config.yaml
n_layer: 12
d_model: 256
n_head: 4
activation: "squared_reglu"
extras: ["a smear gate", "capped logits"]
optimizer: "muon_variant"
decay_fraction: 1.0
batch_tokens: 16384
seq_len: 1024
doc_mask: false
Each number is 128 + 32 x the weight over its row's rms, rounded and kept within 0 to 255. Layers, rows and columns count from 0. Numbers have three digits each. The size before them is the row's rms in percent of the matrix's.

# up: layer 4 MLP up, 320x256, rms 0.0522, rows 48-167, columns 96-127
# down: layer 4 MLP down (transposed), 320x256, rms 0.0523, rows 48-167, columns 96-127
# gate: layer 4 MLP gate, 320x256, rms 0.0522, rows 49-168, columns 96-127
up48 102:109129123129134195140197135119111151205152143152164108073146127105098180184129179145161100071128
down48 102:130140074112115088079098127078155084085110101115150124129096126172190162132120068115126108133127
gate49 099:130139179102122063171061147150073118178128141108183085160140114159161072145110119072129122133110
up49 096:120142130125127119146054127106091124103163149120148090180142145160159116128159093150150080141084
down49 099:154141113068131178079107130123147143105171141179136130090080146098139107113106088100163085129148
gate50 109:074064123179136135093096206118093127157108195100110086134132096106127127137110135129109085163088
up50 104:158105162129163113146118072152092104111102069157106066074107096157090086121110138088096091086132
down50 099:159148150151125149072129145079130128202164172138169118103170128122120130144120119170104058148139
gate51 097:127177115155127130146132108102150061180074094158120163092178169122078172150147167094191132176130
up51 099:095197077105091067177116133144183140150137110153085102082163127137129151094151107118112121162136
down51 101:102175130131109118132213177156058158125127122111155131153119145099176111146144159112196121098156
gate52 099:178123178107171125165122114109160082114081176082089120160136108106039110125132089079109075141135
up52 096:168128160180104119108106100144126119160132096145186094143070191104061194094183161125111138149111
down52 101:081139162120147100182181086149191105186164158110087094142131101098122137157133145104082147182164
gate53 103:137103157123145093167149173074156112185091087151116064165161125160103108130135120073079135113103
up53 103:142167119177229158142109102141096146100176143127114076099179197142138129148119154131143193114143
down53 101:099112132087192140103163146119150090139115116116250138119110151141127140145103143131165089114092
gate54 085:120147192090143155121121167153167141139172202171134137135120109148148182123078130067084155156111
up54 081:169155108117117142115166070118147194124071098160116125137124116114131057179198129128183090117141
down54 098:154071103088170135104143190094078134117120084102159122114135168078074096103140126189148068210164
gate55 112:135149076142161124125085145139144108097124139143109139120076094112168131136158120169167117148180
up55 111:130094081114127103124134136106114132113072170091106115173084166057085076171085172159101118079087
down55 104:071129190147141157170112109111160137116147111134134116028203092149135132108162082135121074074149
gate56 095:193098144106087123119136103051076179127146097152100072159199157178103139124119128100164158096116
up56 090:193152129132113134109126101059044157135147089119088106190171164146086143138136138097152159105154
down56 097:131104120134133132083133062119138087114162175112122168149088118151115076131091140161088094105122
gate57 097:203147097129135133108168119163104142109101176128138138087078126057099129114094165126129118123118
up57 101:156117113124106121058116157161144179136136127097092105154115122141133138114134130157076130100099
down57 099:166182084164126087160128160160146144168186071191165061137171097116102184146158112114126161108168
gate58 099:135089086063077101116122096102093129178092106138098117179141114150142073137153160160112143137037
up58 098:139161122107102150108141154147150108192110130168154091139193177112117112094136187125139109180114
down58 096:116143126143103131098151099106110088130138111219045133101102141146146136170119101124181109134073
gate59 092:163052143072154164107109102047166122143081125188123062095167127117193166114135181174172178134172
up59 091:162060159062119151090131110056171114130119128199088063132156108086193149121165184143184170144165
down59 097:110155111108173107161080191155093102154149120087142057192094141176144126085105145149120062164144
gate60 105:169176105128216109172092153072144122120087098111158107129156114103131179095128104100106115159173
up60 098:107149126169113142112088083132139138101104173118155148089085081112112048116146163127099089130080
down60 104:159071105193130095161098122083106141151164113144132105126148154115050061050133131109153108134128
gate61 104:143088108111143089154151211137150108134181160091182141128108096060111107129147100141103146097146
up61 104:091164128079133163128135063141081147150115099162099130130137158146093122102112088184099082118150
down61 099:142128134177185080103100131073144103118125113126092130153099076098145127211126144102142149103104
gate62 098:114140097094120129111106130101148151137162099130077142124106163136100099142103117161120059091157
up62 101:060138139134150206119110114107129142138108143154133094110115134135126143122138119122087199091098
down62 099:097133119154116096093143148120111109098159138144118163073077137112086149083134178167135151155118
gate63 098:153121129155148111101110183128108138098090185122102140105153147132081172217129188131123106106133
up63 096:135060092153143092098157184151123141122146174106135125190112115114063132179085169162135110093170
down63 101:131117118155110167121112141130133173114084210132079128089155150143143131134125119065140045101078
gate64 099:085152214155151101128137139188098178040104134125181109174128164120131125145158130095152117152146
up64 100:145134122103122113111133145200082114129186134048141117184123107129139096119149119108103128201125
down64 096:080089151123156169186118141131085143140132117135159086106122178070095185060123170080117162141094
gate65 114:120137156119102129034204199131124134142097086127138149102106128135135164112115131085168139135131
up65 112:070122095140119085202057107139121111110162110119114072149166119175133113137144088137064150097150
down65 105:149136083054145124131135161137149106176188080151118124116123159100125112156084145111080157118132
gate66 102:148101164129097164114118122190090111133144143101125131129148106198100129194163139193108149181107
up66 104:110139040095132160229108173194072103153112143064127138111144163151122136126139099152186132098203
down66 102:135146138188121106128162100102148106149162094126168179156104100181145125159114143122136043094161
gate67 094:068134111144121152098169080067098089073147112169122187134094154135123111110105151109121142174104
up67 093:057154123144114154124175054065088131111125117164082189135109170105144110107128131062108128153117
down67 096:180150131132061051152137129129131079113141081148164106152115098099136106105175114170127121082163
gate68 108:130165174148136125137085106109138176130083131123092138119173145130149173161099080125131107147170
up68 107:143135174164156137121068123122103076155113160049072134113142156158121101063148171110138124149104
down68 100:108188181211124114179120146072032150126081159162134124090140163136129136129070129167096151133136
gate69 105:141132196137166115166086147041163189132150140101125135138140100109096150101157130158106121130105
up69 100:139139098122130128152181129092168147122152095103137151167108108141155147129156127178115073145097
down69 101:140155149187100124118147179193134179082142141141123081170066114087104081077113176152125062084106
gate70 091:141166155100230116154184100076163133105107171166112128168127124116108091167132187201114048100103
up70 101:155134114126152137136093136145140123101092158160160147120106124109131172087147171152125132127114
down70 096:098196095120091162134126199086129115152144037152172162069144125113164086090155163110073188077140
gate71 107:132143128167080082070060134160120148107144144143084142097148181135114160150138170124169102090167
up71 103:119112127166145054131148119132147119162109150085177089089163118109182176111154057130108143034130
down71 100:101142091134170112143140101127138119187173137081164098148169145160105189139114096046119125092122
gate72 106:070139159135174104163128108112106117140153091093132075142158063201156094113133124095083174167125
up72 109:215156189114116165120204110097153190139132164105137124099169136107172169088164185161165148077176
down72 102:095138083100140119143068043148123105133156103154090146118092203133097162138106104101139078156137
gate73 104:154107187109072072137107146179071119146135134059179096142135119137159126139057113073180164164133
up73 102:121187088106117162150147089137151147127143081171128155112150152137092136082146150154130129091147
down73 103:129109112070179104065146106117173123135074138125105198086099157149166108091123109123063143168114
gate74 100:121114162159186063158126076090159094103080098097135197128148160128104123166104119148163109159145
up74 101:154149131117135184100126102037127148132162184135146078211118175124149145134135177102075106176154
down74 102:141085186143110183114107113109187141159143134129064116119090127155082093079111149123190128136117
gate75 087:146146135153135082095136145069125133136100121139108114138190162173075092115147132120084117062166
up75 089:172135111145101144044159182107169094108119129130160177135128139179115053099138158114091115113101
down75 096:111148144141138126083074115141113075177069186111176131130215130150148095153100109123081181123130
gate76 100:111127077058145073128093221142144107131122141165111115136127147090095118172128141105157104097111
up76 103:149159188171121120112200082092141093154068148119177108176116151094120118162108146178131128112069
down76 101:108138083162092118161092107178132102126102124145127162195106101081113136139132093155157196141114
gate77 104:110107089151050085127097153140121129159112154158134120140186114169133082131190135095150107124133
up77 104:152094133105104128117119149096181111176159155135116137188160106207134095145174160148144132140150
down77 102:124081202146084098160129154174142096145125098144130111142127145159097173119088100216135191105116
gate78 097:114093145137140118105125112154124149106139123107137142164124102167106074093152095179182118101139
up78 099:174138147104084153067106120149167098148121121194144122131109193109089091133100121136097116137080
down78 099:133073145112085129162080091118136078103111089091086149165058117082133199119132164056113183084125
gate79 100:114137140181146156099202074098131128142125101138087125133155153145115105131127125135118116160146
up79 101:228122123178145104116160077094113132112143077123128103125182167163147140083154115089092099133171
down79 100:100124116104083151128133140130070063138158140118073102118122113129145128125135119150079109135166
gate80 106:140112049159144097089126126160095150117160180132079131134058164105099155139109124164075161181126
up80 103:158125135096175090091156137131164204142168094130134123118140088109142101123176152116150097180171
down80 104:123134199145088096120104140175131111145114140108121161133132122118115110150126106070110138108182
gate81 104:087136163143068120117125122142138166126080105094139177177157096154161104083191138184127130172080
up81 099:139074120098083180117121140104062146133094090111162119144174113127137173151111132136197094163140
down81 098:131120136178078095123125156186184137097150120143179129112142145120143147108150141228153161140164
gate82 099:139133114150138122156171125149137165168183149127089128122144082145094110149099143174123139144125
up82 093:132106113107158118093092124071096104087093114079169192128124163118177117134089118095124151138120
down82 093:149150100077149166150122177115118162211106082155104140085121090091131138129133111131146171103141
gate83 103:157171117124090125106090169117120120105095107114105167138054113089126134098096115082113034169161
up83 101:146152154140124122132102134144125168093154073122132160172134106088173113153142115172124142085175
down83 099:099114106167130124136159084154167171182106109148110107087113141113091167046054139127118073143142
gate84 106:196122171155125254120116073133066198122174137107075078134071165111133129086160123126097124122130
up84 102:126129104083166107096132086150116120136091134091117145092117066173131142094096106156114089063210
down84 100:122159135146137120088128140119153139171145137166150078132157136092102083142120156159097137106082
gate85 095:132154129168101151135147138125180117123123123113125179178143118126165154151157066106136121183098
up85 089:138112115157186118124143117121052188160130099085110042080085134109169117094079179134122173110147
down85 095:139103144220126083188182143158162167093079133076091120110119112131140170136197159146135142180118
gate86 097:152115179113147079141129150165098138160140146154100118178093139071129080100159101124160147098153
up86 098:089165152147127107112083132164149106144143083187082066125153144149142136072103129145136117082115
down86 102:202118140155090125150132112123121070161201093095137204125199131137129092099145151109090122148144
gate87 097:091153137211136152169182078061140136120116151037111108177126090167122110088124106115120133145178
up87 094:091055122143111153108093131090135165134180174070124127196125042126135128092120136114151091083120
down87 099:144150135141164126082196140138138135128065189114090098122136164161170134104081073086121125142039
gate88 100:112153047167167107096103163116125120121164113122170204116065140194179143105124135092173109113120
up88 097:148110212072077143147108110114120112138088140151093056156162085092078127108137118157140116120140
down88 100:121152105130122170123145161134100110118097128101168122175092136149134118082165107112133123102101
gate89 101:100105094168175152137105168121115134167125102122130121154109184107151113104178105163196127137133
up89 096:161158126191140123064133099107123149076113104080190145108147137161142151094089101082082119103151
down89 102:125124144097070073114094097088119104130127172152116130138111125116134110117117092131197169113109
gate90 103:110107135135128165162087107159144094141123141108066169108152097193142098083108129126104092124139
up90 104:122142087147120073132146146181149138198106168101123075096150123165168115119152124126130161146112
down90 100:139126180143181158093115140225171119149113114087160096156104082163154137152131060142138089093143
gate91 092:139145121122096082135142127109153088136145095154139097181107163103151115069163135165149129106166
up91 097:180137150146076139134131106142097205069179126098161164147096150105173112119110097164128103101139
down91 098:158127163110132164121145139132188049115143128166113130171099147163134156151156077133064100111120
gate92 100:144132144196170155136102114149152131136115091166095119134080137140095139128104166127089113160091
up92 104:089127127115139111177113127140132113138131098141148158089126111162129170121151101130100128126146
down92 101:168094137083131147100143179135123100145117073106138126118073122147115122170158182138134051132171
gate93 095:094138122069128137146163187118120098139205124152140136156202114146159147162161163164135122125160
up93 099:091154119080113111134136114082132151062124090110098179143092145165133112151164174117121079146136
down93 098:125120167109131106118166155123184109100183097088156140106125168066131120137090124216108135085122
gate94 104:126153126166140116112091069131105101141146151202147107142125113081103148109134144140143124118151
up94 105:121188157134103105132169093154102143172113118133112113193103065149146072117157132156172138123095
down94 103:121070144119142156138130159157211084119113170108144121120130123099069180157151085072120153110147
gate95 111:125121096095151133091137193109161157109131155094105112093136106135115101157139150091123118181097
up95 111:118184132135103134082174130141146142099184182064118106106165064179164089052111187114132132143170
down95 106:156095192105124129115134080096158090122110135069084093156085106084176162216165077129032113126134
gate96 103:199146155089157084100153100129099155147129153151119102129060135122055138092198120061143165140106
up96 103:101056153190127144125128177159118119173121157108048109118131057139097134124085124101114084132175
down96 100:070191105044140147187143172100190165128152131149121103121092125163176146072167097103115096104102
gate97 102:073124159155156108115143121173162123162134084146080118091109136137121082101126134066151160156168
up97 104:157145152100154131095162098128116120148133151103150164107128095134147105089119156061154071167138
down97 105:156101081095105113104166123162182132130110159128163177163112109148150185136148124132102165199145
gate98 096:134122075079081157105126138075138087171095135090089126201094042140154152167140114134042197123107
up98 100:128118166090056101112133138133158129083190104143182115180144118116085170174088119108120122107128
down98 103:174162139157154135149123135179097122128118164103113167124152135124113112143131117142149148100118
gate99 111:138174204116129147097096129146116138155116112157163163149096172153170150165141093156138134143175
up99 108:155115151113084073163216179112110131095121126126125156068085173146176181125185144145149191134132
down99 102:103127104166125157105034138090114147143208125127096126116082129161114176135118157130116065180135
gate100 105:165171121118155140132128127213120132130150133148086103086142136082117077121078171122124098175112
up100 094:137159146102095145129090095114122106135110145145093114130154137132195149112132105146153160073117
down100 105:155103124144211090121153187137115186112226106156125122134131100116061105133140117115152114132165
gate101 096:168133081165153103125148141162171139112189121186169102122192115151163079163122129182120165211098
up101 101:041146101143117108117075136074125156148126145090082148119140100134145131146112148126111147119168
down101 102:153129157107088154151113109107166109093111144048176131154102121155120108130162073150107149098140
gate102 095:166108144124131198089164127101137202141103095142066179120146113138139140150096158151150111117093
up102 102:148156140122076141142101155132093161129090089135218147105142080131151154043155127117134111131075
down102 098:145114119143165131159167164130146103142176136085127184100097134101114160137132073186096174103174
gate103 089:100157146144115172124100121167093141099139142115078102157089123115042141098140077078076081124126
up103 089:153088093076106146156153127106124130127161157135164132165095110154141104124192213102152130156138
down103 104:108218103071146145099086140130126190135148142101166083177100111136168153098141041136127122109128
gate104 106:143173143159119107125168119176170199118137129152118127139133113075174168129157219171138157110165
up104 100:098162120154158112084150066142135206110103124127124179126140134119155130084043070115054146132143
down104 102:148090092157129094127126120136130099118127135146184085107135115041110108145138117147120074164089
gate105 092:053131026113069115129097119089101159121095123108111117085149144148156182118110057089131093151133
up105 089:066123065101102152139111170094091201137112145091093116109157127160174167146110080111077087126144
down105 095:164141186113151095196141148122181100085130099120119100086106195120094090143106140137129110134147
gate106 106:149143083183170141113121180087119149097103128187139141077149116111136068121088190098083107076102
up106 103:115182149143109178149180162100115105165177100089149069163112149138125090179090153135116159105171
down106 103:209136109128089163106144091093191137127139181128104113078141120137141148148191102153146148145159
gate107 096:124126078076115114076158185223111094144147128085099131155132156148145143123137114151086123138136
up107 099:085146147141138123188083114121102135151140128124138132157178205171092145191234149101132115157078
down107 102:178203100106128167092160114104151138064168120167147215114122084135164087185055142074142040119163
gate108 105:115116084154122080109168132100126189100146102137151133141129134184187146109161093152105097128132
up108 102:136079147203112146111106181130107148085031128119060096117136109094126053151102153131090143159140
down108 101:061150127138149126100121091139129177096089160172133124160153146108156149170138064142133126131135
gate109 104:102124107070113154085108140129114095092133163121160159165184141076153161099067095132108093083162
up109 099:130091094150099141152117100141196111113168132160070079146125155148189151140079117189146145158157
down109 101:080114110097203129136180144129105127192076145125131106089109121130114124094123130160113123088134
gate110 101:162145137136135118137103129141156146151147124126152136115155111147112092146120130172125077086186
up110 102:092120114171154107145097146106141114125089160082135098118035132172122134129116163177082174125079
down110 102:129168107125130106153148141150161165137095160091131182115146088116140096135087113113116071128097
gate111 096:097104132111126086168137098063090115147197106157150118164074087171109140197121082071127162129111
up111 096:117140128094117205134080080100085134110131082108098143153126106175126130124144145138136129159134
down111 100:131129152113114083171192197165109168134171118120149127082124162118081142135068062111125101128181
gate112 104:149081128123128062149145144102131139192098100113147117198145133126075169161144139110089128139130
up112 100:119101127124199187126127112138093084094127107105178091209138123093137114155166082130066121130134
down112 104:108074140111082122117157146117132119161101071150109129133160064126143159160152077115169133137072
gate113 094:102077114093110142117189132115093160126155126109102137147108059130178108102153114148104097185131
up113 093:100082105099088153111188122142125133142148101104114129152098053077150149085119119123086105182146
down113 093:110109153102151137119097138144102142135107185171116059140083118172132155184118152111121157123121
gate114 104:090076138091139117159134121158129095101156119170148129114118070156160138149134151095173187143146
up114 109:084139069101160108198130127150060083087216175186098062058125125156207137131072149090140199116145
down114 101:135115116153126154101147106128057182165113086068107113159119100095102102071119114176135194137118
gate115 091:156052146112140116134123143126079113183169060177140183165106078115151135163151116115112146109135
up115 097:127094145111154138107119120099078182167122102168153142089157143162132103142141129115089134118135
down115 098:108129155109080115124164118162146084188165143169142183193126073115094140139058087117163129144108
gate116 100:139120149105135153143152198151126120134134168093141124116193116183140085134143122164181105156057
up116 101:148137133120167113130148164208034114144109150088110146142147119118103149129160097133130091145103
down116 100:089099130184089108129124141093061097084177154144091124119146104148162120129069157184124035131129
gate117 098:126144125112148139181083101169141162121095164120123162146137141101137116136176139128191019094133
up117 098:165129075111097128103103167140100110153133096141117159115165111117123139114127105079070117134056
down117 100:159092120220123116138126095120111199171164086138149104117129145080136119110138192076109160102147
gate118 104:117125127132073119103112099144169151107119143087089118136147106095155108132077211115099136139100
up118 103:130087090131098181137160162150120118132147154145110097101098146071126137132075148076148118168138
down118 103:096136102137147142086128038079106153102185117092112138149164123198127081125200153116157133085134
gate119 105:135188129135128124102101158140133115123090069141116124147127129112076146067159136138050179096090
up119 102:109193194111108166133104115149085074094105139121124164137140128125117139175097082088147123138166
down119 104:126104132122134131147136094144157114100182169137105134076142121148115138144193139077138136186082
gate120 105:070137151146108094124128126136147096118148140128118108105159189093147093140122155117163145171194
up120 102:096145208121115121122127165141143144109137133132127121113108129152098197131144151089106074145134
down120 101:107168094177069125157121097113100146109123098070134169101164172113142105135129136153111109126123
gate121 100:148131131135094120119166089142097056074151123071120146158101123112129149102116138073122107153138
up121 106:103124142110158073151145165133186143136147101149087153130124091066139158144089092126124088090092
down121 103:127144125173048104115130160139130056197082165110174138115106155133136144097154061114095085126164
gate122 098:185118054160102160124127100165111121149146124116110088083092139118171122117150120164176152169097
up122 096:117102122134092116113108085152093160130084162089052140069128083123180121107138147177154082159120
down122 096:147167167155140190079121164099101144123111136094176144188187146156054102125166161112098151129158
gate123 101:160146137194136097088121113104162162133097147152140174134154155136126132178087118148090131147135
up123 102:148196161083168180137163126083125111085123119202115104136189147130128095136152128155196099080136
down123 100:147078152056148175091181137096070131158095116077118104116089105132145128190125118147122104155132
gate124 112:177155110101153118208139163167113097076105139122143180100131107113159117120102135102173180111114
up124 106:163130152135149169147197157093116097116132158069184079141133144097112148123078116117144087131084
down124 103:211128147140133169130086076222126133119117075089149104153167143138128076107111150128097119117161
gate125 097:141122105173112157109132131124093133103103116108066143166144102161199095073081095105111106112092
up125 095:133168121100155139166103134109102125094118155119157168130115127117073120174155134153119111149091
down125 099:125156110152141108127130121134099186147118137139101136162093143130137121120096137163116152151086
gate126 099:113202161100155096065102079100180108079170130122146087161138040131153136148084096169149169099125
up126 101:087095164126146103092139082143125149124139160128118122135079143116156168176100140117123191115092
down126 100:173116108088137146133109080165142094105111124143126112115201125175109083134108143132126157150145
gate127 108:163161088155146054151136151091183112178090115133060119094112123184137119146159151109133114175094
up127 101:127109086133174093191140093141164116168098088149115156130125178143168033097072191144124123111143
down127 102:134104215137131159104100136138101071176169153102091075095083110142160186172096119150052089137170
gate128 103:153111110125116071172120136181089116116128093071125188122113059160125137123113096122057108123188
up128 100:108158126159123168127127161147120088136074141112134126209121103133119161177124150132066114133132
down128 099:091202148091163128100151126116184094134155109097088142176117163190157175111147143102168077160102
gate129 089:159146180182135117172162119099123108124073079126161094162116101137080148147170154159093091135124
up129 093:153108155144142088094212121195143117137139119143188093096068130134153150120148166148117092076130
down129 100:082101124135141147154184107108143087141132090098096175161094072085128122178117096096173085119174
gate130 101:170106184134077159171090129098144103080068171138152137102136161175108129159126115123138123158151
up130 098:131136183155121107124124131098133141114132085165104152152158154089166131142119115117195112088081
down130 099:155108144184146093161149158151063176129120104082136165072055146135086150129118127118070117173188
gate131 099:126130154121074141127109145143173143160200106143142117125142145138132138135096075088145114102134
up131 099:063152105193149117113120098154178092104140147141211140127057102098130103153110100152095168146125
down131 101:083085215126099120132131122130110129107170147176116160168167102068215107153103113187161127129131
gate132 100:158158098122087068121093061181136104140100086126137129153176043174212082133133158105130157112146
up132 101:176061137173154183076096108116117077163148168154140135140149077109162071124203095132096178175103
down132 102:080166105151147150142103124129147079121153115139125146130189097149131138081156074137121183137121
gate133 105:132122095144110058166123125121158141117082096132151175123113056142114148075126101126130137143098
up133 102:121118182098076134104099144112165159086154088144136186098131122095078107137164151104131106167150
down133 098:179127110181152157150103138124105121124111097151110113126107121142156099128186162218138080165167
gate134 095:126086086172102141130158110175185123182147087143118126126161101102151093132137129096113138102143
up134 091:137159166147126116126086130137140107124112192094170148155147142111076128073107125133142158173179
down134 100:123107075154125121139070083113077111139128113150140114107110184146157178100124069109147120089100
gate135 096:134099160136177121165119146132172170098181162099137151141143130101138163112103119142190125105139
up135 098:111048061152119151127149117133142111103096191136099086160137098129158124131069131149066217120153
down135 103:111167142144112083138101164165056143109112109172135122056047165149087125106202077124089158136140
gate136 100:121145152048100150123109109135127089094104147146185103139138114099116095120128097131144159133093
up136 102:178114101129132077152100165155105066101126118138109121144153189110144181119093152097108080121146
down136 098:096138176128103097178068180118146119185088161084055203163140145102126162151100124094131068125103
gate137 102:154114055162112150156100131158120124154121146146134144148118160154195112142106043060172152131077
up137 105:109132143142119093110087138142137091159125180097106100166169036149094152142173187149144166168163
down137 100:150163137177108148130127137132118089154176142085115130174142139142136142105180156052140121151091
gate138 099:180180144086130115159123196157132146113200179135070147066118156125154094150093147170155124124125
up138 096:116138150097158184114167153120076162098146101074094174110108173115171129132134082212150086206119
down138 100:103121086143183185113107122104140091149163107093136089123120166139138135137117172126073103081117
gate139 099:165155131151149112118174129180105170160162146175096080130112072116190177148109075158094185131138
up139 100:109103092054097154083072053105135131127104123103060120147169175171171128100071123134157104096148
down139 100:155102156154089087158168165124099147084151146165172116153112095102137082158155170154069140095115
gate140 094:085123133107122144161132108174122144126179133095126143121141134065130148191104164113114165124102
up140 100:127117130137125146220132167112143143063167058116133157106094130146159165170127130170099139132152
down140 098:137146095102117183148131162113135090122166180171144121195135115098108044076199060065105099136175
gate141 098:127185130062159166140082128143112118167089096205125135147069106144144128061154108128124109197143
up141 101:151065113067138084100132140124138175088161130110087144149097128117077114134150152119115129066182
down141 097:116206074113164168110167154164144139102142132152170137153088126103173132085111120142109116092144
gate142 096:114127150144174185150138170081172141181152129097075132168129065102129109158165158112171119129112
up142 100:139154135078160119187050148069156136086128102126094219096089140093154151152119173195182087131106
down142 102:156129172164078167152128121131088155117072152129132051153148164140138095147151068151109113146129
gate143 103:100120118109033124128121135137067139172162134139167135161129125103128158074108156105108133117143
up143 099:129088086110140183142136200072098162133118036153177106103045164094085130109095135123070188126119
down143 102:116109104130150133112156064079105084065100144119141202157230086160109089113123170174087171111167
gate144 082:143150096098153162140208094128167140116159113131129154101112169139073143165102112172060096115107
up144 093:127074197173138130118090154117077151131143125150147080115103199140108160110038139071139212129112
down144 093:184145108152163105079082155174134126165129144102147155119104078187093129140126166206082088137130
gate145 103:113161130166104042136070130128154137128112131133136139120119128093083110122125150058154112135147
up145 103:154255150124144143114129177095131183120117120102144117102118134120151125141151120143135178115135
down145 104:131062178137108125140143123144089102182186210106099154175116120167110107156179113127156181119155
gate146 105:101157094175168131127127146118102106103144149139141122119159140139113128132165096142172096108186
up146 100:159176153120185113115037156130129171120103169118089118147134121125101117130118124179118097082113
down146 103:166150123120116124044128140091091099109158115108163193071064166074132113102126156143121153112116
gate147 103:103062067129150078169117103153133182121108146108106137086131091144137134170071134137102135131160
up147 101:206118143120107078115108131135076089158100103180178125151141132161144126137236143157181144163057
down147 103:073110130028104160190176165150170125174143055085090152113123155093127101102068136171163176159141
gate148 099:137140101124194155153193092163071105122146085137151077140086174087172133098198108196070165129139
up148 093:151079137120120117119149164112118116108081168155147168126125081090127135104113132085100111130136
down148 098:125054186123105166164085156115107124168192129098128155078122125158123126140149202115087110091095
gate149 090:119145143098135129096045083172153188102135179086156105120120074138107125129183145085096109145094
up149 093:140109137125153128121052080098105141114161199114127106181121115146103124113165104137124126162105
down149 096:125108072098159171111125096186175115136087110167180129171143089059127094158066134095088088050191
gate150 099:158118101116154071116161109137133106111126151099137039097125136126100125124158065133208117127105
up150 100:125150115169088121165121139100122173122115103111145181157088107162152095093157153137083127083172
down150 098:094132112172139112143094088177126100175131053114106142134123110097156132056138146102133102086067
gate151 107:082146126148136176148122133137172098150114101064149106155141115121144029103121162139079097078107
up151 107:124214136078101113110135138140126081084106100142163156108126119146110175147183148101169088141130
down151 101:126161098102118134139103077173118136097089129120094121111104127113106104146120152158074128125084
gate152 093:147132134062168092108091105109192116124092137141104138145157101150148151089153161148111102094095
up152 094:187115130163159084085091144153106126114135148115128179159190073147121152082163153144088151173102
down152 094:114179142155120144117160091101064165123195117126108118069123130103117162118124125117138101081145
gate153 072:104117121115160146106087067145091114133170147149112138129123107083081150117139139124130136092134
up153 088:143098104183096121157130096020096097181158110170115087134175169155120101187143106156123176156154
down153 095:098138152093159064159128117134108143072102171159129097139137117094082155110151210110088152098157
gate154 102:131196110125101114159148154142115161108098132137130168144137114159157120090093140159146169166102
up154 104:101083185127083170188156164114158157146193075112066169095157186129152088090148138130189115178099
down154 099:116115072131086129111130118156193181109085112091187128179165152137102103104101124149167160165172
gate155 111:074155073093094121108114134170175127144129172149142128137108143112150081110110161157109122074132
up155 109:153139146155187122177106157127082155156156107121142115121153060166147181121100076180094129138091
down155 099:075131096203122091130098147099163162066103188112164133086139109177129128107118154125080095149144
gate156 104:166150102135100119081114167128089102134165163148127131159126167145164096081181142131120124087124
up156 100:153128123117063098136046129177087083117084130148084092123141180140128105164146094148121118123172
down156 100:125167120167116113161108144146138115143092138160100173151105139174088160157123136107151135125061
gate157 077:111139116170131145162150143188098145067166102116159164101117115069167110122037138096071100178180
up157 083:102138133196132164136145159109159180107166117076129183145127129095137152145079088144116091161119
down157 101:157114159115134165118143146093136127137146152174144104082095129135106139125110171000119093115167
gate158 102:108103147121183203157164089199147048037122044076164181087147179152130083131125155137113103146144
up158 099:118086163118169179125184147168105168102089113152122069092118137173170107169145107101106117122134
down158 100:132108107097098104153108122114089115193102166129112125159148135163114116114120120167128204133175
gate159 095:094102078095109164080145146122168104109094130111119179148129097181061099091146098150169149118167
up159 100:122163117143128089168102097074117142077128112165162116130143153096186125129122118109136100092078
down159 103:133161116115105183070176162126095137119153124174119101133154183105116068177115134141150125127153
gate160 104:142182083156101177065131118139091131067146090159077187162082090104139142135091079145188094129129
up160 103:144108158133188094124150147159146096197197160123149144121136145124063133126116132143134113082108
down160 103:107166100151151064149134138099156120140143160126140138153121140112173163068188071124073150087160
gate161 095:123091166121148169070102121162086190151135106103181086169126170171086123143185149162113054146120
up161 103:138102124123158140142101139106187105131156119141169124151086106174183109138113080090126087112153
down161 096:152119150101128124100076166149148113194119156076072158125125052125075142167103091123075117127082
gate162 094:143121084123160168108139137118077149177149115113068167131132118084080128124096132061127097159109
up162 091:100158049119132213096116112135073118108175114110097173143104124076134181133151146087146125164126
down162 098:060135149149098120137123078174105129105148106130126102108141160186118101123166191083097137154132
gate163 094:150184133182175110145147121179193205162179095110166088139192113169128112080164111140137072118158
up163 095:117139137092119066154136107111171100149065093072135110159244171121084075122185145140084157127120
down163 098:145140119170179177112149110115143149202107136093104087143124109093123185119175140159105185151121
gate164 103:177138140154167140121096090125205067139176117086170169153112122150068094074116191143124106104134
up164 098:177109149148076198144135127127125113096088124119164177150148099132171185148169123162178142133107
down164 100:147118165156170138131120146184203127156111134131109130101109137073064121177117138168101168111105
gate165 105:157124121100154130095125120115145143181157104185097080135104099104147147077138191192118149169140
up165 104:086189119191083087148140111132181103020096153105143111110173115167111108175155122086125102112117
down165 102:114150114111136123091163151141135148061088091098147108120101130139157158092142116169103049063127
gate166 104:155150118157095134119064145117104153083123161109156127107164187154128086128195154223116134091125
up166 106:068122081122072112177117127076127105114139153156071163169134181114123082142104119163098104194127
down166 104:128103077133200173158097109055135142142117091098171114105196148143109133136151126094142096151077
gate167 103:121179129132175108153144124103134134150184122090149102130122144111133059138149110124138116152156
up167 102:064099150169134155105162108106146157152117133125113148124147116100160181159151061135070128123134
down167 099:149117067146155088147119164118133204162145079104116075134164163123142062132161223130101157124142
gate168 099:152152172197153100148111133161111096102178143077096150149146106115152148043132177135099132146146